{
  "n_layer": 19,
  "d_model": 160,
  "n_head": 2,
  "n_kv_head": 2,
  "head_dim": 64,
  "d_mlp": 640,
  "vocab_size": 2305,
  "activation": "squared_relu",
  "norm": "layernorm",
  "norm_place": "pre",
  "norm_eps": 1e-05,
  "positions": "rope",
  "rope_base": 11500.0,
  "rope_fraction": 0.5,
  "qk_norm": false,
  "attn_scale": 0.175,
  "bias": "none",
  "tie_embeddings": "early",
  "parallel_block": false,
  "extras": ["some layers without attention", "local attention windows", "gated attention", "exclusive self-attention", "value embeddings", "hashed n-gram embeddings", "a smear gate", "short convolutions", "an embedding shortcut", "capped logits"],
  "init": "uniform",
  "init_std_qkv": 0.0395,
  "init_std_o": 0.00642,
  "init_std_up": 0.0395,
  "init_std_down": 0.00642,
  "optimizer": "adam_variant",
  "lr": 0.000895,
  "beta1": 0.95,
  "beta2": 0.99,
  "weight_decay": 0.21,
  "lr_head": 0.00987,
  "grad_clip": 1.0,
  "warmup_steps": 331,
  "schedule": "wsd",
  "decay_fraction": 0.915,
  "decay_shape": "linear",
  "final_lr_fraction": 0.0,
  "batch_tokens": [8192, 16384, 32768, 65536],
  "seq_len": 1024,
  "doc_mask": true,
  "train_tokens": 173800000,
  "steps": 6496,
  "dataset": "wikipedia_en"
}
Each number is 128 + 24 x the weight over its row's rms, rounded and kept within 0 to 255. Layers, rows and columns count from 0. Numbers have three digits each. The size before them is the row's rms in percent of the matrix's.

# down: layer 4 MLP down (transposed), 640x160, rms 0.0398, rows 42-84, columns 0-159
# up: layer 4 MLP up, 640x160, rms 0.0444, rows 43-84, columns 0-159
down42 109:131111128144090103145139118124111174152093126110148120118170099129130129108102129117178190151109100116119142127039154112108151136133114121118139084106099150091113114129127121124115157120117126112081123141121127128163133094115139185177107125135141172100118135124150132123136161138168116149178127141117130154140159139137092157124138082132146115099126091133153143165142156072120072110108134148104116114124160095165111142089173114115127115134122134135118109117137109151138161168134129
up43 103:139117092158133135144123103162110137125128139122111137115116175130108127087117090107118127137118095099134158122129147113137184146155165119101106111147124148124145163127155110150131191137100154129139156122124145119157137124123097154128113140145119112080141203138141103136145146146131156158063139160138111179183157110170175142090159133151165115122148103107117075070137136158105120133138098135121118145104140136102127114122128124134164119107120098097102176114158119094117113128130129
down43 102:185198071143129124131154119134123138128085114135131100098147128159130118099108134119153158162121135092096116146071085146126128129087091117171137091141101123125120065117136141146104113130139097126160103137122075110136162145098130141125104096111127139149108164150145111148105093095143128120123146121166131134132152151100140128126117148123151104099209136127133138128129130153104121110129169123073160124149130132114112131184156123126134116124163131119109147105096129149149118143161112
up44 106:152120110140150124153154092131105142156158123124125143102128144167148117113133085086151163147192107113069146121145090163134143133139123184104064146085146167145098180124126141137119096144110089123112092115141118112146098171126134146154103132156110113160157123171117130114134142093111108134079127122113110173143167156165130121108158131103144104122104162125092130127114120125114126151092112152128075120114139118143146115121161157135120121125116111088146123143155110129125154131118168
down44 102:115136136110103117154149137143129099178127084170095114116126133090166116149106129115144105148100143108115119144139164115126154097190113092172164144137082142124075128122143110073137099126122085164159146132110118114161116146135072130140175151131104144146140110141164122115114114085104180160128116110102136178105083129097159126117139118120141191138148153171161116121141147124116161132142128110098133105121115110153138119136146151089102134126133117113094131146105127144121147104107127
up45 102:101121120178145118160129124150118136145134117169128154090113141143140142115159116163058130119124124112121120090150140113076152140096140109121129143128132145178154108162141086123135156148128121088051165105113169103152118124137155133118097106129134128122137155120111106087127176148145126108116153154140120088158123087120145092085143111120132116090146129112161126165131116120100086139116141127148122120133127114146150110143149163121165120141157137133160158094141166108122092167123191
down45 104:107162157134134137121137140128102142131109131141157098129119152112130131100142101138113126132154105143149121127083132114116128172122089087155114162138114128100168148098151134141119111125124112130098137122139177081128065128132165128108140132118094134134146129086126099148116086173109123130186142129186155111140112141161080073108153073148109092144139078133188145109094135146118115127144188154133106150118157144111124114110150138142130154152126139128106128062103142132144139135126129
up46 102:114115118119145147123157102147166139093177144147090110082074145114120078144096149115137104112134101081095115131115162105128149116112134118135087130103154136161132145138149089125123143139151135140150110098117138139133134137102132110157126177157130127151144152078126125090166106170169110151083146139112137120129182116126106139139117126180155088140151138132171097153147174125130151129116125144128126102127133111110143118159151166111143106115133101075120132089173096105159112108151096
down46 103:129113093099126159151124133124147117093113140149129116150094145104121104166144137106147175091112121112158128128132120080111116074132161098185109132091147122154101090131104109094096146176121118116165140138119095113102161125122152149113161140159139169121120126127126132147116090166117125128100095128129131101166130173114097142136131177100106117174141123155088120157126109077175176091125125164130097141121139146141129089140153123136153125113093154132098149103153097132131148138152119
up47 109:115175096139137171106115102132130124148103124053088112151140103160121073153129118119135115094111135147106136129131136139136128148152154146145106109128136134105180139171149137120186112156112130129095158126110126103168124152098123130079139168146122127126103130136121130104150087177093102124139134091157150142161119113170099118127125121111125155108135120128095131091115150090083138150154139146111142102157106103078113098097089124124149152133145149115119189131122111149134175123156131
down47 106:097131158119115104115166159106184137126127115119144129114132170127135131088149116113095142161158128103128150118139119132086138153103155097151151117121116103113128075097138110131112130142116140170132126139110112150102134138100178111117161129136088128101144171110172128115115102130131091111100107106125156120190113135127112083131151142097100169073142118100108152115134144111127129162105167115142127141169107141175124139147149161124117146073182114118166103142147164119144119089118090
up48 100:088165124125094153122120132146103131172128101140142166102135134159118140128091093144139102100124123109130145072125145176112134163140126106132131154113139102117122146131148126088126150129105151099133118122077126159133095126091093169092134138125121152142114156156142142121153127127120126130110137122131155167111118123115149150109171061169098127155129173116081131140136140094139156129163141103163061121137151114079095117161128096104112119124104159127154137143146162123084113120089173
down48 105:153162149139100098156207140136110129147123125125132182131118131135155150100110080160125154162132098093107138140148151142083159173128123146114188137164099098111153139126150140150120146144096140145157112140076086123127127144100123133104150144088142158138145143120150099126111100109092112130101110098149156105135165153093114139131145109112110083129122133115129116132122152145130141134135132100126108133085180109147086139121158093105070103141128119140113125147118125152083091102109120
up49 098:160117146142125136127127172163115157114090176117123156143147160153148143124113159145105171067109108135119107097129115101128170129082146148132118115076143120148124174132137095118146132121141126114125108123119158152130166072124071166105130136123130139170101092123114153099131177132125165126127140127089136123102142119099117104106134161108124141161117152121144130113162152109117139163145086116105094106111191139129105125117161171175102114113117140143147142131140115099146092110088148
down49 103:133162119159111149120143119079153115148134148132128123074137147132109095131099101175115155132145094118095135095148120109093130122133147116122115116114114145133128106153121114140166097140106154178118155169168093153137112108147133105145123156074093166137124130112127148100120132173124152103127106124145169133153161097123117098155149095126176131132129149132121118120140172108113152154126116093115084147192169133102107133123104100098146094125143137093164154121122155161133092135064132
up50 106:095135119113108127101113166149109130133142126119119160146114161159177145105112110164106094102096128144140123127104182136138152149157135131114128127098136108142161160126128138072092138117105112123153148105104172106157163145149130150130178118128107105126064142102105077124130127165144097178147145133160094105157129114114108120135119138173141120177133118101146099096120122180124125134151111113117125121102146119077109087141137145145111163145111120140135132076140131120120102144070161
down50 107:127115137160147137101114108152112115162094132113163134118107176085124099142118154126103145112122160112167148129135120142161111079127149088162144097094151067136135142151123122154096124127110091097155086135118145149116178140153116130134126123192124074137125163084174151123132116123120099106100100104113084127102145152108113132105158154139158094139151150121163134086140121179114099110130118137126156108103107110108135148113133114162093163176138142150138147149111122117123137113155148
up51 102:139087117150111112165111124165138138184122120086157157147115128134141153133141129123133133135099071116158112113160151172084153127153147175112089124145127158115094141106126102091172155143102161121127103123089131127131119152112126130097104155136111088082108159155122095114130095122130113128164153083168097103119111102172109167119125133129101130123121105156147136131120148091105154145124139155139124116109110107128155145155073144121150141125164180167101161144113129145135166137111156
down51 104:143132154149110144139140112148118134126101111113091106124098162121137122124203114141139080118092135105143153092098128162099141150149121129124119155149134107155084093131148173096142069113111172151138117113158106155143103130118162160108134155125075110117148127123108154080137108127142131102112137156136163100141152103141096151106137112139169102140171114128136151120156170176122148103137135084083132119120128112135116125124074184106132110138097121157102124135102159136119120145159149
up52 108:137142128110143124106083085147141141091166146114108134143113077109090129157130096092138129110179058157100098105120111139116152149116142144186124142127149102155139138156173144172114131074180127152138108122115143110136155123107111137111165136147144120149151159175109127100159118125108144142154143136111126152131148074114123131151152134165112167102153122137152122116133142162116100136087139141102111125117106126134128094122106139165113092104174088108155118116149087145133142134149156
down52 107:119186132113178125132158094107106132130149181090169133133134102111154125140133113133142173128170126138094182144112119109135131119125128115155124108142133118148147155120106125106097110087168107119116106117149150081116083091177103143137168149147124146144054101107150130135149131150132121131132150136104169109121131112126145123117156161122097112097119070140131116152140112150105139110155154117105126125121089159096103109101115116125122154126129137198110105167101154134131152119094098
up53 105:122118125176155121152119118122123150155111132097175144112149113138168093141159093101173158138146124140092133138131082113072126087148105175161081126128182141147141140138128151130140097131109122118089144126142153141146092147093104107118169164101098111140115138109090132121193119140105101097121113152102119154126153127126128149128136107119127149107144173185137104116177139124118090144140131155099122137172130119102105142160130110127114108115151103103115149145140077153163121116137127
down53 103:137147146153139135104141120140161152085112127140111175158153090154113115124152112109155139185165117145106114143089094153129144089112110105102153092126126138107104084119118169146120142127094103153110125114155139106144122131137171152105117137125102145132139106112147091110122151097184148132131132106134182119150081145091114161157137133142145150141143123155154173145095128134103191106144159106123105132135121137142098080103118136141089128156106101109083105130075102138168110122120150
up54 093:109130128143092160117111084123113125157073127121140161132105167141130060131149152160084127082089100201157127127151092159140145146128151113145137168123167131128079153141103125131162139108154078097104121133121171136126107162110125136085081145160111124167106138103108122117146139146149115117119127117134138100163125127132114135110132155138112160121123145111095102118136131123133119112117159126141098118122113119120147097176093139157106148151159095114178125084147109140151158147140139
down54 094:099165090135162114129150115066134122106112108149138129154141136127135118101083136135123172149140135103165114116154083141129097115108150108133144102124126126167107131117105110115188144137129115148120108178148079159153143140091152159146143094189134116127133136118125119179127114154138105122170106082097180115136168137089132131146117110092105136101090131132153136149074119128135132086139128147106065117115103150126098131134131120116120146128133166109145162145152135110168150124142136
up55 107:188107120126141086129137154148137147093163126146140097150118128107098116136117118105122100106141109092126122115146149172139150120154121179145135141077148108152121141129185088126126140107137170120145084117131120151110151112071109106127134135152123124141089103103107078129147107135139175127117141125116112132142155065128149113138140108174111161141148138158134134172147099106110101154143174131114103110146142105138149109103084167169115110090113123085120118126146142080139112156144101
down55 106:127140138132134167110144104126136110133134121130119145122097148105072119142131090110083131119138141140164124184103081112193102122144121079151121158106103103122111084096111146131112119140102148131094131135148145094132134141141085170166143157168158106141094112104141162130149121163133118163145103147132149117108078156132070114156116114127113175173132126125075129115093140087136168143082130116114146141102150141160127112147116121138113143147134123119140163140152117120176161113130131
up56 102:109106141115119112121155116122142144134127099119126173121134153138100134135090152110115134130096126148099123088144132088149142109134130151123100138114161114128129152174133104154102132076158116103116096130118188121117161117099159179070107127158159125110077128138129162063152164150113188130112136142112091115133086134143125097131150107131106179126145104126157140104133111120127142155153132148141129123112106130112137095124140156141149085118120094060165132153119105131163168101139151
down56 107:127163181147116111145099097053143115118115161114167124115140131054123126123103148154134168091136158152122108130152113105154137126130148135129146149173136174160166139122127132142144108171120101118115171157170134112162111085127123129133099124103121169136129117120078166150139135102154151134151114083095129147080157139126129117094111122142147114116103160117143092131114120128121093106130106165105089109091140124098126145111124096146136119125084138164106150157109144145095127147126130
up57 105:141108052114147156138116092132129149111123102101151122108135144140105139095142111117116128139090109129093150102130114137116149119173108168113114156072118161117112126144120124148147104090174146084114118096121132128135156111120153142160092122139146123117089128087080138130156154161117104126124133134159133149171121169134073122126155188144098169163114140106113091083150165141121104140145115109165152134108102133112146118134148134117151173148115133126153160160081123145138151111150109
down57 107:115139123107122128120140140106147122143150110106122089119151182118149138142111116129106122154143097117138119146141162072104133117114151127141167091155138165125143077097056134084161170139150139157136142130201121111110105146105109123118171097113178110126110146137166107139163091124099102114162105137103186114163115126119143129087112125109131176122124148138130136142161117160090161087132088115144169116129124114143160119113153094124122113119118104109121129109158121130134121121169136
up58 100:180117083116097153093174120144134126139141130092100117097141116156138113094140111127135108132166092106113181122142127110152190163097123167145098140085144089145170158081132172132121153130154136096161102125106129136132129087123121137152143129129131057078148114141152140099137117141140122123102142115145139086141166128137121169113124156147120111153104136075132119107114099093153143141129131146161176116127134117087164125140167126127143127104121141107147164101130136109129138122103111
down58 103:147146137134116081089133165162142136073132116128168101158124122085143117114099143113153122116103138137101095156114096132165095132144121140135093142074107106156144123131151144105151122109117126153101126121107110176131130137148092118090157091135167148129137156146136109140119131169063149137119119084139154149092094153114112124113132141133141130122128120105187128127123147140147166115174111106139148114138127135100126182182116131110139122170106172150150097126144107094163083110144112
up59 104:152124122106126148174120101155134117095132103078097161174141134135127138138095154157096114119114100099130114086160130186066128128175112109178103148073194115143131126105142089126135138115161138112155132128106157149102125138117147100118126129113118118146158146118092102127167125113124110114101149148110140136080138132129124114128107120127127124152078140123120136135121134139140129165117111154158121106116142102157113115081129131165106176104146126156144155152099172121167112086165142
down59 110:103123123115118122132153138125130125116136148109145128099130125107140112144161148139139149129136138163126118150195132145149108145142147158113118116119123137138087091142148152099109130130168096143148110133127135124075150108137094103156143108116138139102110123155082075122103163154080152114124159108176135162092128133094196121124098109124120159091107174158140130095123133123112079151161073130094159112156097169108090118150132079141168118136115110160129144119144159140117101131139090
up60 103:120112120112137133154124126134101127141101119141156139108136138109098124109099120086106174154118084153176138118145106135152127074118117162174096143152157128120163146119116150098164164113132118062129109150127150158120061082142109164116124142106058138146174117168119142119137170121119118106136116162127140113126142126087100130127190158142158105101101129146116139118110144093147134130094102159166114118117137116117112100145107143127128137104137114119136137107129075105166137096140130
down60 103:111090158124147123110113146123130102140160109104116154104144101095144114137137144129104142123147148114132091098142096119099116118121106150136089099144144113128159147138116116137165088175174154115137160145098119100143126146109158125125171129146138136139172120116128138151093138105169084150174129108154117111117156187130084141130125093103126101133139185132145125148079146089158082095111098144146129076127141147139101109143140153153065139098127155103146105127139089116169117114142132
up61 087:132118077103123122118142087097163150156148132142180124128151141169109091104105109106101147162138105129074120087176136147147148125137119157078089167093140112090110146148125153106137089119145116135132154121141113161137140147115148134092137137117127130111117125117151162125148144147128137116136155155129101167143176092114103109108168079126133149102115117113114135115167128119104152194135128153117145069131150142086110116110154141107139121118111160083148133179152152131144130143113106
down61 095:099169119104166128109154085090169132122112138133116139128154129105163075139104132189149128139128184125131084152104161154159075156114111119145175109111076157100119103126152129139113134180093091153118162116138147125129109114137158126128138141115142149118103123138138118135122156088144110155114124141142129125116079158139156137180139097107113145138130150137138125128154128135127114094100118125115131150157088136123158117105128124144137123133118096143058135097114086095116105155180130
up62 103:086110105147085084105093138138141140131171097118142144120158122152146157086075093097086114098130097108139123120119135126148127112122151160106081144098115113124173152132122115139164181107127116115138137135122138172115165106178118112094125148124135137147136112136115142108154149170125127149100104093144127104147129131146132132095126162103123175102114150128157138089121137087136157136147121168134147114120104072099122078126168112148147094099140106131123162184147150104140137138117153
down62 108:117150147103099084118111146136149148130087162134119117153141102111153153136132102128121143122092106063120111146129117115104113108112081100134136132132129118138159135090148185146175146106150094127130107144103116124127132110162118108092111101135150166107139153113134180139128114153132160101104115163122136094129089145181133158144117145113119128084154104116114178103137133145093097090125124106105146111114166124133162161155112130140107107108087154164140114155113160129134203130144164
up63 092:131146110144150106122175154124134147138169117097161136126152171112142156105134133131127142120143068079135121076159137103110116146114113107084140157108139082111150148102092146151134114094145141125097108127129130115146125142113094184060127162156112098123082123115122150137169081197148150137136164119118120112136138128123073175117112106108130143137100150144137108131117141135124135123135144151143134121121110137104140133173112151145143156137161126120130121163104102093177151085105131
down63 090:118110124112152149151138145136120141109126116145104127113119105124130114097118104148105123164115159151128071201123098122100129153162110116129151102139126131099110131145152113126098107115082122143142165171179123120133134115152097088110145159122152128163170129156149143158083115139073124140128146136116158174092117129149147112122173160100139115138141127127126184131169151125105142143102085146133105158095166123162128169111146078124116136132076106113109078107129119122087117125113122
up64 087:130139145112100114111130141184122111129159163157104117121124142144085137105116136145114146134151079128128100108130116136061125137079135130156094141139124122126149145134134128154117141115144115148151172113087167146116138128138093104070114132108131119110129191167125173118154128169186160134119130123141100126163132129132157126074113126164154131113116147134131111133118152108136148115098116158174147117110111108134160124162135129162130161099162115044138104092119107085128116144149137
down64 093:166133112104129124119162121132139136136153137107129122127177159137116159134127096160116148144137148114127111118095159119127170106120087112156146089111133156112082090196102100120068148105121131110126134125159143138134170133099104077122123117128125140114092143135132115105123148142176088178085097136145109160166112128103112150142124111164199108121136148128121101137104147174115164118127088150126154095082155108128120105168127160109131149131146135107146139123120102160106123123099115
up65 110:161127108187180139129116161168121108132127139161128112148126093148141148107136150093116107146159117117144127078145102178092128149132135170116121134130126109111131133116172147102118167087123134129136171120110144112128182128083090147098090137074136105133103113118141099118142154108159140147114150130115083143171142117148140087122117157187154131078102139114160152128105132148143124137145151146117137129125131092139142139114121099133132154115138097121104110107132108118148098199119169
down65 106:087152112131134140094131093110131120124112120137141123098136120124107115143123143122105125135132168132156126129068124115082163168096123124133096123151121095117110114129120146110129128138150115130113159133151109113131128097102140165122088118142126120152157150153151116173072162085136125138124138160144159083159131107109139131074097141173071128106102139153114142191054122165132126121098156172148101116126154173167136133177113113113140130143094156142127139160154138141117148106141111
up66 097:166118136174144112165100110151099130088146142123144123143120130137127114120128105153081139071105121150126142131159103166133133134112174140112141112105153121114177135130137128120135152125112123153133097121127138136128154129104151117096132141159111147113109116087073149114111146188145127120130158131091126111146127101103132144080140134133176114123155178089111119110120088151128141112098087089145138126152131129124143114162151153168167100070143119122119134076155144099052122132097125
down66 098:116146105115144127151113138127138144100138138087128112114117175154125104135149128132120126137131112150129148156124128135139196133141104099110196099108122134088170151093117141142134135142104144124142121138101146142098093120137134112125135136155143135102159117107133182118132116130171136168135115101065137122111158074109168160126145136094082089115157163118126144056097122100129133124128157157157154154180083130129126113094101133168139130085133111130118153087142102135145122153102110
up67 097:111105111132160171154191133108092121115119112152131111149150133160125125108137130142144135121161118111152192145160133142139117132134094110156110158145135141098110121112122134101126178108138146109149137127114151177111110115125084098147098145140125083195132122159121150099204113114126135138130104117114076126120139097162108120131117125118166133127091118124110136092119120132142143156089111132183135113119101116117129141120130118109141183103109169107082142103103127057140140143147125
down67 101:128124127093123124092116113096182111094106146117164134137105105141115097111104123116153167119137117141108090109083121085108068123114116103090165156151095102169163087148106137114143148137119143129135115141127153080134128142135151086159151134123115121142131146105133155175121120093155149124132154161154128114104105153152152136097057155090115169154109087153128113134146149122137184143159109147167137172133124130128150179121154122140141147119146150130132113094118140141157131126146118
up68 098:174084118158104101156149114161137165120138138140132122145117120136099123119145114121162132148151090176115142111141143163140139152152111138154132129126144137129142156132155130154127127113171163115118118084103116108106170114116126156081130195089142129109112136128152121113119117124112163132111137121167083161094146055194101178114131125100117113143147143103099136113106078175132120119081129116097148131095083104125138139168127113170141136133148134113113148159123150154132110140123125
down68 099:136107131088103103147137141121151112154105130156150129146168142157104120107104132100149111151139147131119141077118101167098095134168139164117134158129101123149154104145123114072143098178109136097143157108132167130156090151125118156131092127123155146095131123118145144122091104133089119119203119140091141138162143145114152128120117156090122138091122153093098154114119167099165173066112132155143116153113126157137130121132108080140114088130113151145119128150118151136092156135122092
up69 100:117135131186127109091155084143126144153107124133111134134132144136112126197127117140169092144152108114109100121120123138121116177120163113130113132100139102146121159135114157158104111139145132132062135117133121123100140113127128132101127158131145074116146141156134152106131120140118156070158123101157088156130113101130132152157087117100155133159112135129118108110125089121104111114122150130087104106129112089089118127115113099142148141143142137184129200141151120151196167121080139
down69 100:172152134168111121117136127117112117171118137134161097157116118084133173146151140150130126152150124129093111120092163139152123132144146138094153113163081099111164119158129177101098153140136138171086123106125123081114144155112135116133141147122155124077108173127161108122069084130169144092096140105143133141151111101093130126152095129137100131128170136127156165152126132130144127107138122133115137089110161143081070144094129126158114163111139143147128126117128147114106113113162079
up70 113:152164108152100178118149120133123134117133122128156142155148108151106102148109102142129110119164028121155127123113132154135146081169108122140094149116176116177183158155141137132136139099086100159123121131105130162132118140122123138129142130110115122131142110129166105122137107094150163101133120114091093111089165127138149176104132129151161099122091150141131125159111116137114145116095149171120114115119112109110175127130055115132119094089136133135109167141145138142150123116148134
down70 109:098134135124154144109123134083102134108127140101182149100157154103132142123114132147101087112126190130151147092152116120143111123112188093092143086149121133097128121090105145154146130118127129141121105124150116161137148149150113178093104087141097095097078129111158129156117129144128134106098142146138115114150130151050147172146152141103125110118104137136139135147094158138123148114150099122139115117140144150075111119183125152115137114164112082123119151116152174137138127130154166
up71 092:145127109128115110124114128164125150160103107093115113123140121188117117069157096080091119125188126142093110134141130118122167141141124119165135181134116080126142123105127141130102102117142152134132148053115125131133121106115126169131119114148123089091140134179112120114146097129135132150120176121159114100158156128101125154128147130166119111137118173119103116134098150137128102122078130136110169142125121111120189155104145127162139109091148112109160126150140119159129133107181169
down71 093:139114160139117149118175105083140106108122102093179118128161140119121118138134124129175132164153140138125150137118130100152097114130133090140128091153094127151146146089105113104141094143123084102139132156166122112127095170104117140172088148110082161132134140123111174139143082101151147115084110114096126121131158123068116137148140133107120094128128107134123156143094136108169168110118110166115110143103132130144139065168103150118116166127135157137096154131145122151148126140173093
up72 101:181127089137134175131143104169113131135093121097155131141110164132130123107119183102142099117115132131159174126113076139118126139111096169151083131079165080119088155111135118127113154102133051124112122079124139141117108118130139122107143133136104127118167107155089123127132165122155113095131136135141131112137109164152144124157162172106114122124113141101110113142115135123099137132140146127206134060125119141130160116150113141129161139124117145117135132100136103144151145173137111
down72 099:153137122159102134114168114109130162136134121151154136151170115119119181104082085112121157131121121119104166144092137084153110082145147087141141132137149124138105132118081165118127106127117153123111124147142138137174088095095110142126095076140160116140182125111140147138113125109123126109142140121083129146166133142094128138134136118086071072139172095097145127148094114131115131101133124132151111099123174204131130115128120134141125102124106114130151111093166159145138154132150139
up73 098:129133124138152110109098099122143170104121121100091158134159161113102114130080101064115157135137103159143125088172118168131126141142168133125127174117119137123124173121110150173136134146140120119124069117146136089097153097133102134107127110133110133163114142140139104140151090160137131060122165118094134116139145158181168097100132140115143155110112117120124143130108156173129132160133129157101098114090116116132128133176097140115112114115146092155140136135095129114147117095148183
down73 102:106121121099114134149134122146121126124116133127102082113139087083150134160100115089138174166143156151147120159129152161122112107178139190084128144123078087112134155192108109131099131104140146146114130113162130103125133109147111090178135110091123111162116112134172120141138074146080139122126134135145163146106136126140141125110128115088127129118125139149105133136111149186115145102145124162153096139162100152112126131159127087078150137080162132130150116129127131148088128104127126
up74 100:088159126105132187145126146150117125120124172088144126125123126124084142115120131123157106131168113163125154153158075129121112107114144125155107132159128097157143124131156150129120165110130090127144123107054130129111088154097137096117130135128139097130159151110119149129129088134142086143119163121141128103128166156110107129121125129171159121161116161074133112147117088117162067137129119134124145104131110128125171117142136153151182127055130108102114154154146118098104116120164101
down74 096:140168126118156120139117101152133151091107098134152108120159153123137158091123095121134125159139140156153130107063155168091128105168108112128141112149138082110127128092108133104100079120133120164137135107134140131105125159113133146163137154114112123150138138128155124130129081142149104084146166159089123083147170135154129121114144129141150117191156142107136158090127140107113147125149132136125141112155080108162092133138115101111096131089087164095100139160105095168087148106128144
up75 091:145110118147104112092095151138129118090135146109113085136087151137108132139119111141130120122118129121100124124132113153118128136126136205159141129099146159148184120174136126116140092092149124109159138142135180108110154091115106122123142150152112079167126128129143074101124138119175121153102140116122111105172177130110117098106142136179134124150123158100132114138148142150149126143103117149099120147117119113114141067095090181206118145116129144103086114127142129103121115104131118
down75 095:132104142160111102088108158120110155140104151109157143055109153126108167136113149103148157095138120087130104130118130089161108114149134111148138182136095125103121092093085145102135154116127069109156127151146159130180122129162128127125145093129121113139128095128123170155105122148149117140069149074146105131143137106125138118071142178119147144159122117110138146176114137140163122147108151161115109137117142103172120154141135140105114153161147112111113106144116127084107121122141128
up76 094:082144030163119116135109108125126194090127157085142139130149121152092129123129132160157131142163094131136159119156126086156121127119095132134146124116109103091120133169117114147101150098151159155081168078133168095099163128128134120127164143110130132134096124148121134144132150176164138164122132128112089154171135132139132103130110122123153114101146122113126107140103124108141134127137172153118111134144095096124149118147139119133159147099107085095102118098148152130117136096156111
down76 094:127146148128131123163121126117158108153134111139181156123137106156137154132126111129134076175166073098111114093152141138124075117117123117073112090174159167118099118101107119117138084137128124129113087156132118118165133132118145168132126135116161137100151147131151140135126097128097161097133124092134099146161114145117100149111069136139160124150127115148120141137120134141124174123168067121157131112142129137111128105116112098148094110177112119160141138148163153131108071104090143
up77 098:106148137154132106095119136160141156156094136121167110129140188101144152092116107160110126118077075100136115131127127101084146119106093120111101136159145147162111134131117118112114122120130124097104140109131115091146113151140102158074141145152121138133116164159115126095160125120150159116121160124109137146167112135149146126113127192141129137125081140167151120151148168139102116117142116171147130105111079083072123136163070133147122182122145139126173145135136126118153124167130139
down77 095:135112151104156140148164144115156140093098107118162131107169103142095116128068120099123123138140183147174153110145148132106121172104129066107149101143122145136080094129134131129063126157108128090138103130146080115133177107143139128130129152151144125115131144101139105152076160109107139139123164118132158122145078122137121136149141126101070154139105116166133175125126168081095153133129144151143139147116093147122097107145108130127149136151129118098108124141125130105141094147132160
up78 101:123106109125135119153139077131145170136093155152145126170153128133110118169133111113129146096102155134135152124142111156163127114125140165155123110090129120051125154145205132121163168055115119133121108097121136163136128156094095164119115124095141141152111103126105101099132093135128106184091133140149152136138123104128129140150122120140111118151171155110088099116142085150133114139153110104079105126159151128142114123136157143138117144133123079138113116130155149146117121168110092
down78 099:084094141132102141128088185118128125156158108125109107131132141129164127121128112144105140131120093123166160111151117127154176153115148155123139093126095182137152126114096088135150122135128091119117108190120120124115152179112168135117126176130111122123110094124119131106133122124102108111125150131103133135128143141111155113148101105121146156104092177117109147168147150144203116140103123181103130123184092130147154117119145093135117136149114092120098150127102117127147071143090129
up79 103:153160123145133150124136073137117114159126113097094129148147154185136149125134149162105123106122118127133148109130119125173159150129099120107115119139135119120104134113130118132108127110108073131081107100138123149136132098122060137131100126134146107112128120147147170107152140138126118088068178152159081144196171160144148117104147115148163119120128123100104134103100154105100112144109100115166129105124118143124139120107101162161127144156159161086171124154123080096159118130143142
down79 107:175114142102103161126117151142130127101165118149124184160108148112134167137125110159086088120152136123127114131136145162095100135088141137148110116138095158096083103122122130127090149096169102143150147124117124163126096130104116140161148147113095189131155090119102135115155157110142172134126143117127145150094110089104113129111136161086099139158083104154123163121120120133101147131102111157165135119105120164137156115130162137118084111139099087131135127148165100085165126113151103
up80 092:121160077135142167113169108132177114108159154119152086141136139177126117151155132123115121114175126109112156084166137122137139142139090157099119142103171125112135146120139140114098127139104152135122120130140120153079142125116110115130107136142152126065171082088168157126166126141162128143084148119085130154129171122116128173137116129138137149121149133131111128130133112074108129142162109148137163100149133105096152111179105092092148123126128088106136135092105116151141098143126084
down80 093:129132131127185129123152109093163117145121108175145099095118154115129147148091116139138142156112153173118135149124155115124091112184095114117148130131119122110079117133141152093063094153111131133083123112215067146133138116175143116131151152116126140149168124135163126139095089104144123115117141091122151169097126149118151099120161132127141117114121129128164127123134155099110132113183137107111142110143117164141124133116095110088150123143118137100134116146128090128118111115177109
up81 097:125089111125124150135146093131126125161149115126163099086153151142136120079101095119115140118133118137123147101130128156108124139105123155106120118132169122151146165102127137101151099126164153121105164117127128152163142154091110123105086115168126056106107107119076154072148103173133089142124137094135154128175144154122163130144146091139150101118098160102155101136133108118123146123123120168146092136121118141074148132174130172116164155120114134093116152116167114090117132119152149
down81 099:157131117146113145066155107103110114129134151128143128108131112103105096158095088111151149175134145087133165183102123149122124128161078133171145125105113127133103120147105122125085104115107088169157186156126093118156104155148110096141127129109161168104129171148116142129121115141081176155145076123115177117163138138155125108134120178108129106157126120139105125118156147147121163141144119122131112119099138133139116141151125100099087099162118132151095112109136090136109108132133151
up82 108:111118140146114119098175132189110130106102098150096162173089135104137110131157119166112162109093112123155151140141117180105170132121134136151097137115122107132130123109131109074154168137122150081093134112125152145141110171168073135135128135093137089103093160099112092105146115163123086117125155132134110118148144118160108169141140116138151104151160165121117133097117116113112084123157083138172105131127136146119112132130138114116152150102149167130117135101168126092125097147117131
down82 105:149143148129133115101120139150105134146155169172127121113099168139129151109165151167117128143129119121150081161136109158089119115094133120140090153139105123148147135153114116128138104133111133095135139077147116099124094126146129125145158126107142168136133100132102164104067114101133118122123136120151109139097147140075083130138085113132145103112146173140197174129099104135132145080156112072173106116103123117125155155136143180126124110115163129098140128090113168102105134129149110
up83 091:139120100161120126141108135142106139166102135098113088181173157143118181096129151148158097107115128144144134087130138132135125117103130104133129140124142125139132141116134134131174155097116090106083167139131158119123139137119106164136108144130120147121094104148173102072132146127103128143129141097132123108139152119135121103114101176123160141110095132094109090113144154115132137158151119144113104112110185119105109111122106145099108109163165142195069156118141117136114107165079185
down83 094:097140155150124117149096114070083121134103142131159103125133105111094120104090118145159150146131174122131099125073143116138154139141134156120162124130127157152107123137088109104110097144132115124134116206145122124188182140120131139118108099153111120180096143110125167131126144122140127106146142138131139126140131137105137105127101088157137134165105107094072132121133135080142123146130135133116092071137171142126114125169199115104124144158165121137124118114150114151122140106104152
up84 100:152074136139099106126133109131140154136120143065119146140141111134142093134149174182129124091143110092141144141173076131119130147122104168089105153112113129188111170143094169120137154145127109105134125106134162101147142132122080158082141115143127093139097144116096133150126147126123156087113157135126131083128144180148142143094093148116096105124130105106127091151155114122122166118189160113128107115152137136125104099124131091142159138118132137136113150102118102088126163129118131
down84 105:146128148132130074164126132100173116094093135119132120072106156101097122098120127172174128112113159119148165131145128111128136158125142095150120129126112139066130095130102125138109167170125125095104149139151112143153109106090109114120102129153146132159135160124135149112124145148170117111104134137094140123140187125123151102097148157096148112109145140107075151123103115115155118100124109126155130117099153150140119151088098166114126121131135128126151103068173143149146197156115144